config.yaml
intermediate_size: 768
vocab_size: 2048
hidden_act: "swiglu"
norm_place: "pre"
rope_theta: 15300.0
qk_norm: false
attn_scale: 0.177
bias: "qkv"
parallel_block: false
init_std_qkv: 0.0358
init_std_down: 0.0
optimizer: "adamw"
weight_decay: 0.14
lr_head: 0.00722
max_steps: 5413
Each number is 128 + 32 x the weight over its row's rms, rounded and kept within 0 to 255. Layers, rows and columns count from 0. Numbers have three digits each. The size before them is the row's rms in percent of the matrix's.

# layer 5 MLP up, 768x192, rms 0.0717, rows 582-615, columns 64-127
101:110110114144123138123150115177151061084165144177148184123150094119161186131077127072131137120113083054177180140155167092140129180142105115117124070083167101115085137168131113177126105142128107
103:143146138190163151167151097114125092134135132104146141126110102156155136131115102120113133116119144148128100071092166086100100136119098075101123174145068167120132116101141074047073121192167152
092:140129160100144090156176105136135128126101117169090143141113124125129159119050113180174150169133101130149176151110148152182179140143160116123100129146126152163232109076128187146038115178100122
103:127153131092079142123121111157155155134166069116144150091133194153096122094165136133146132150130161132140174121137167125142128158154152151174152131128121160061143117142117156158079194127089133
101:137058126118149168133117077092132132106083100162087161140167093114148071113194051100077109154101161177114154092114084115121114100124169099120154081111143142102041178147142089138106124097159090
101:117096052129159144101140185134097126112130191130128163084166128091128154126177140108119133171109114124193139174148128126152075081120156056153055170128137117135129137168128088139103115160166115
101:145139143102141108112070093170109146136129123144138118193105067122156197089122093226145097125093109090121150146129131147116076091119129123084132100134181175163088149134130144124140105182150180
103:163094151119115074109098080090119112133136193171185135163151105093203119159164111117129140135131118137114126187087108104165142109049129092163109144102139129139126130209119119119153083133137177
096:110063127105067075061150098046116087084177153091157127127162091082084152181138132146135120095136100124171171212179155086127057173124126146119083115110121109149103117107148120153165061113103122
100:070113146148207135185131144082102086139198135125117172157135102159132136152093132129147110077052108110155144185098183094124120153095093149172074157142147139168170183165125101145094094209149135
104:113109132129111071041169151129174116126150125103080122083147101090137133162102163103095128153159094090124138117039132083118138165113204103134087147160108119174134211080140108091185107103131106
092:149134139090119039135126104121144110127173181150120119173171140086159179110139109102183104099123123164075131147120117149123137149119151161129141155083158157058123084146161197115172147050148093
098:091139087084137136122084136088138114127132137132165096071190169134125133144107122123095100079144137156123113118131117044159137146118170119125088107126103110071151165136099100083174129149161142
090:226137111152121193113130132066170113137194129110163196070094110078091139139155104146130134123112086155125136135110157125106169177122119164106144198116107144079129159136151139223130176104116140
099:065119097128141118114158096157086125127129098109118130179158113131122141111076104083135111168144131106080073142122145093047179178091102167182146162120130156122126132092145112161138186109165120
100:090145102156146188103094201189144126139108116084178124113152141151110130130117155147094155114151086140110107138120181119134127130153136166087136075149157081186122174079140083137139145085129144
099:121128134137132168166099170147125133109121109197079165112129105127149095114134164088134060151158109135113180124114072208166104094119117098118233148134126152089090181081204139118101081100152148
105:097206123122182147116125116131128113180069115204081148155173125074077102143151096134164122147156107100152166126099142163139149106157204128106090143144131081124157182160107112089089154157186066
100:130151078142101117122155137140161156129169153131063128040157101171166136158174112109104149100095081127164144200145150120153057130167146130150137114122169128143152112166135111155165138177103118
104:121093129098104083103133145108137119145114139087093081088135113091131196173122147162108097121150141160158051158117120103140154107146142157151109127145142117146123085092023112131092163129192072
103:115135143137152206125202156105100092151153154162100091106107055196134098095144140143142175115120108089141100137089161100133140151166086117088102179127099083173130163087127176093079124106109161
097:133123112090145109127173109098104111119132142114131105135150156134113106138185136133133126139139188111172118162151183148130128143130153145115092186117106067129166043117112146089084104133108094
100:084064106136111138124147105096110111155072138161106084142112117134104198114156158106113097110174103080137158139058146178135087118154126094106121125091117160102191159080137109078094144118166117
099:137160188172156178109118091144174142151089075021127146179141098099064143131143107139079185132121134112151111150127134164163121136135092100131170132170135136142101132149149114142107147183152084
097:156187149101096085134112159111138144135179172151189129139176083075082146096172089111171120149152117087128175143161167145110167125131083204078122134103156135089111106103134097135088120111107132
096:165120120114115150140110108098175099151141097158115170132128181122127117069140074091135079123112159103172155110062116123131116068084103092065097199144117135078142133115121123122053076119090175
101:126116156168100108109125091126145123142126128085164081148140190099148127141150047093128090157104148128192131089107085098114081125087145096127136134108157091094078131146150186115098168191190128
100:120131067142116137137152116173146092118093167148117092108152128206080134096150160040143161149085142085134087075116125127094142143166136135112163106140099146153122085094153099087096122182163094
101:098087186101130098158097141166106084177190078129124137141144109124136033130022095129106137110151138204178133142098152115101078140140127142152115150141156112175134117216103091112132164095125175
103:137102137164167129141171133214131098170074144118112078150177120147082127139128122149158095143192129135112154130105132128118171128218139131105145109173129115159114150112135164136174165169153135
096:112098063087138097144149165128098214153115150142160085078083106140093100141134121139128170140147094176111164110164132149111100053156091162116136170114157130144083160154106133158188165151153107
099:086170143107088066153118115111142119130148143104112195130149142124141096129152181106153129174136065147113134183117178159131132168133074111139102133121143173108166067148162131096156170158129149
099:093127135070153150133111121094143119137135147157021169157107127096119125148107092152083083105158110134149123081142058111131060116172138115133095122075148111093122124159137074139142114061107099
106:131141115160186085142087123154154176128111139116140092127115141093180158162101172190110112120075148157069115184142118101125135121106046166126169131103129155101103145093138056098059176140073131
# layer 5 MLP down (transposed), 768x192, rms 0.0687, rows 582-614, columns 64-127
101:088096128127167096186172119102113167175096119156098073138134112149114174108102117087136168153146094125178113178128132121137135135106133106194111154132095101138163129117109109125146172026156103
100:133175087111134122061075160117176090066167116094119192082146102111121135099137172075174042129167078131120085095099134096106126150142138102100182126121103160095094120145080110096126135131093165
095:113141121122145093045161174107105117182131083120059121165144099125104170123143156112185133149112145187081159134139162131135117147172078130110123102113151105152153158135084127101152150055079188
102:105087111086124159171122148171119136137112129131152105127076138041134061156171079129137110097111143106089115110111091166108109087058069161142156132122123133123135149149134155141155094138130080
101:142164162117144163092162166110134110142058164087134167193070134161128085116156137154140114157203133138103153131127068169136107132143172126181119139088155123080078159115170070138106149128157131
099:086105063109107107141127168124100103134122112135096174126117125015106170129052111133130082123168173101151154095111153104115073099133061138141131141166135173125134182134119131155144112122108088
101:150188110169126110115122141095063212174086122086159151164150108124117098154156113095142125135080139158133103103121136168177130118144063156163116135115115193085139112174104124137137091126082102
100:128155043135085162153119117157136095143117146152106123131181122110118119106101131125124131138137182171161103064127080084139138091095098132138145067175126173120091122086175112110195090065206105
099:122142122146148140151079131097094198106142151053068171081113122140110116126111095103129121113140088069138137120110138184162069102112081175155175070151173117072175099112170196105078114096102180
098:087129150089109088135145127079103113127095109102121166130168172161124148158133065140168151100115166168091149124153156113125142100177124115131122133118101057112125119128167108110094092134128086
104:152159116103111080126160109076111090158110106122065111077184081127107146091145140182137064165156158171130171152095087090134101093136102123115078116134142085041090164122111116124100119115111138
095:102161182111142103075149114064132199106090148133095129163162106102106140143132078109118166158148135136124147181102178114116074148120133136126135106102111075162100116086120112135162166116127194
101:160138142120166108086113188099114155109108123141144113140172162123141173117099107130117109103096119105112086090142156105156090129153111178155126131199116167138107092103184116051098170130146144
093:174169163167121099130204091093115129055100141125131137183123167073136172165134136157079117112108163159104157120126110093120146070121125167116123157096119152100105137150133129176124167161187186
099:119160132170164095161149114155150162100113173172129142087141100078157214113134098130152144187146133135111175146138135070184102194089123136107115126093115141114074136145173113146174203125166122
102:131173214154106065148112184118114079152123114181116164118132190173142096085128146167145089133133163101156100154092151068132158132138126090136111134168147067118176168118151131134122126101121133
099:127135098178128159136115156132160076121149151077150105162091198096173125126107088169100091057158150144149115065163184144146159078177125135120119122214116087118138148135100135166112101098096160
104:131082168106151152103124095171151186156159169100097167129108135075117148116153088103144093156115124100128128159156137156167164106120176105102139157174095175139150101177150088090133116169134099
104:101092140103149157117150143165173156073126153137040135163158179113162141135114159122109102102157145160169105049173172086064208114082097155146189137143117116104139106129144090213073117164128098
094:153089117127105199141086139113170151141152145134132155166116132138123104116110149125127106086155131154094170105142161106127096108102121108104127102151126119093141153183220123122157150140106096
102:069125111065162140150091125157128209135094174185118178181162140178070109105162130131128067080104101130132127135135163155144108174146118103076116114177114131114240126147090138107116121148117101
103:139104114117102083085102124129134167135107110073127180038155144110153120118152153155133160126138087099143183156148132092130168143093095145111092202148116083178110111042165161135109154212113144
101:105143063156194127065153140137090195129098120196118054109124107087172155164085127129110119123192085173108156148056109125148097138132143113116108144085123127115060155144099157104101132131122141
100:217170125091130111111211096130107134081102119069194146206120147161106142139128121106142117108121178110177163098110171135175079154149141124125110125113157144167136140107123147093079099168136133
097:135130112155102063091112160085085143165105167126167120137120095189164191175050165133123193132115136111154088163082078104131067163069177065151138121108090180160099116142142097118111130116129111
096:170166062186113117129122148127134085107161136068138145113167152131097128069096137142123162116089094179102160159111148078096143167172079081164112134108193065165118162090100154172114107159157126
103:126155123153118037170137124138158105048135121123111104128145110145157077110108168136091069114099130114129103137132158142091157164138154131063089117097151168053154101141142143109104138101124158
096:134168098161148095100096117069125114174126136159139145090096134107175144157114131152148126161150124166113198102177116168152076170154147162159139081123180135101119135141107151137149123123093182
101:077093150083144139150174131109112097213121096107141161157094128159161111109086121108092220084102108102136146138093113127101101122115149111075117110076164139062160062178167133069081138102114132
104:138126116171178138166140139106137121218143097184098054104112075134103122145113168169150096148065128126131121195107074106123134141176177135104118106128140161142155169107086140150152188152116177
096:159148148067173093167142093083147120095140151133123075171187172150178138105148123107172139118158126112154132176145167156082127167146074129166142116152131104102055104140125134142088138150122079
101:099133197159128092172070130121112126078097130172139113144141129125186123115140153110122206068105152153050166146108158136076158130100137124149176126175134100101195082094130126113161165112075108
102:102153123093145205167129104127221085140151109135139145086152147122121153123151128122166134165112151074074158098176130096143157128154114170122156131130110132092139129099127118078111188085112203
# layer 5 MLP gate, 768x192, rms 0.0769, rows 583-615, columns 64-127
103:170160141141150153116087127163132125132065147104132163127201108113130087043134138150112113127117106110134113168151133108161139192111142098186146109150107123145107186172089075101123142094139153
094:082106178135159144144115137137080149072101079078086117153129161153141167075145155063077110138103104130156152169119108128110103152083130059138113117105152101218160058120123154134112143103090116
100:203180153166136171133078122155094138138172093178132116133097180121038109061121139147107135107106086108098090134159140175149119106127118086155145101110134089140191166121072169191175130102112070
099:121081113113091135112130107094087108150112189113133095157093151118160082134118171155151179088115065173107099138136141167136181127087099101080108140112137121131187139200140107087140074160196164
105:103080137100111149141166145138185145076090137156186069147140109091112121176123074092092066129053148120131119082098158150135134169149058125149158174122097125124134113112178128118142113123170140
103:156123157138125137141136141112168152126124089121190138145168132107100095142163164135123183175156121137131153138118138142152207126112138178106096184130099110115160168111097054117106165181145127
105:083080123128113097160089132115049163096086146130084151076150101132123094128098109156084182195111175075182084135168147128167133090111142127191137161060102181122148133151136080136164131136140087
093:121150121097153041190149123105142116109119175092150106059159081192090139114113173154199142081143091120120149138114124115204106138099155131109133076138120106103192122126153139161162083149138141
102:194161137138093123090085114119175144112143106138129084138158132120134146149130168116108071143105103102146207172134077107090122153058127179124055072092126127119105137182105164118141117113156166
099:195108101140175144098125134176114172134163081132129089146048196088122123168136137128140105048153146090126087101088155108130145173137137204116192152147105116106159171164080159106095134139087188
095:124149128124113089100159209127148104112141132150146134095144149140116114139145134143102115142118048093120150157143123122141059135058140121141112112126045181108107143103088121124151054118186164
106:126136169119135137160172118204081153098161165135139086087111106075125118120140167164119115105096186147117163118122088107129130125161115129113074093034152152103158066183084165083176207172095125
093:197085168072126140137168088153116144121151076145168187115093132119159121103148149137075163102130096068147212116118178113114124080103122141131130150064115138100142160123077120168145154159124211
100:119140115167104128138082083109109178157157107106162152111126178164070158143102124058139142112142194144126144139157182081089132138095072130147111176134110169112142107153134177110109124131132137
100:191083096145076170178129173117125149098110147118154151162154166087158141164090127137158105130124176169113147111145145173141147099132117110135148103100085169124020148180142096106117156126124126
102:183136120106110151154122138157158160153093102106127111171113080128103102096207126112134166142120152132110150105113128128139144143093074147096104094143198166134115105133121171103132079151157118
100:107147121155100136158063116129116117116183143140134134121139163139171125169105175180148141062129162119136128114110100046135078156178121124143088108142151242138094124155157121145137149121163117
103:150109125150161096141086071064171189103116138114153153113114104070148113084177100186174112122140078139150130102129152141100103112147156108092139180104090186124159087082129133139166102139101082
104:119107144127090100102159145170106038139141120091090112117114112059118135128119140140136099133118162197099127104104098151112138112167119174129156131086103127100120094102048148114135112105149101
101:178129131078136153143077140082173191155149120124125138106139137128124098098193158075113138140144160092156136136157104114193094134148135113128138052127137087132126143142119173079122158153092143
096:155059145125175144175102111176077082100120088161156127065077152124109169129162154108119138119160153144139119118111125135136167105109080165129133142110149119162137090143108158085066103116142096
098:138107114104121161143160077120159117111145138144090170172050096095165121127100076158140115107086107097116188111121118142173115138111085179150107169048185192140184151117100081121105109156109126
103:185096123103085103135095129118084099109162146190092098091168107137137078084161162128084133085124100114173148115130118104142087132139168131142060179085149115101140122142072118146096092095085129
096:130188093146180100113184062141122130138149113107180173095097136178113063149166148124117130177142082103069093095142063141182176138052136162169091099154152081134125108118084096158081140096136071
099:166153116113138142122100177074135191164108135143132099168129122141167120103083111161039098150143071195104148161165112104156184123104132159133103134079107179153140120130097132134166078192099111
099:127173063160135158123138085156105140190144145105080103150151094083186098056119124115151119108156089117166132113106078057156169085132098132126068072105171157098165138161149114070154067125125144
097:122125093135163125181146161176105112085078143151124114115104083183109111150195173062124121166100172076096135076133165044129151152115109137094162175135144155179153164146113159097115094195179155
098:249139092125095143138080127099142124114151110056164175188137084149198094094104180124066134188113092113195154159109072089105151140138158144193124086073132163087130123127078150185140134107071164
109:172101114106107091116128129167093139185158086151173074158123112098105154047143169172051079139135083123121131099161197081090126133131106164165105136080126121083148133119092154115150157139095181
092:115156083050154146144122179131117116121074108084073129104181153116096102136197146150074122061149166149147165173169111157167135116126127106150068075130110141114094124099100132167160139106139105
097:153110111117155094117142162151077225145164149173087128109111116163148190086119091105120167124101174114144126164170083128152098133079084116164123105094109149159111174114133124070118154142102089
100:139111108124212105134128124149095187161125143106099134084192088148073142086054122132161156109112080110160143116112149048118134133105121097115072143083162134161168099121104156134202141109113139
102:172140162081126136143093083161114188130116120103121130157144148115124074126176119179091116095157066170147136091103103165117123140160159086075133047099079065109126081159102121113137106183096112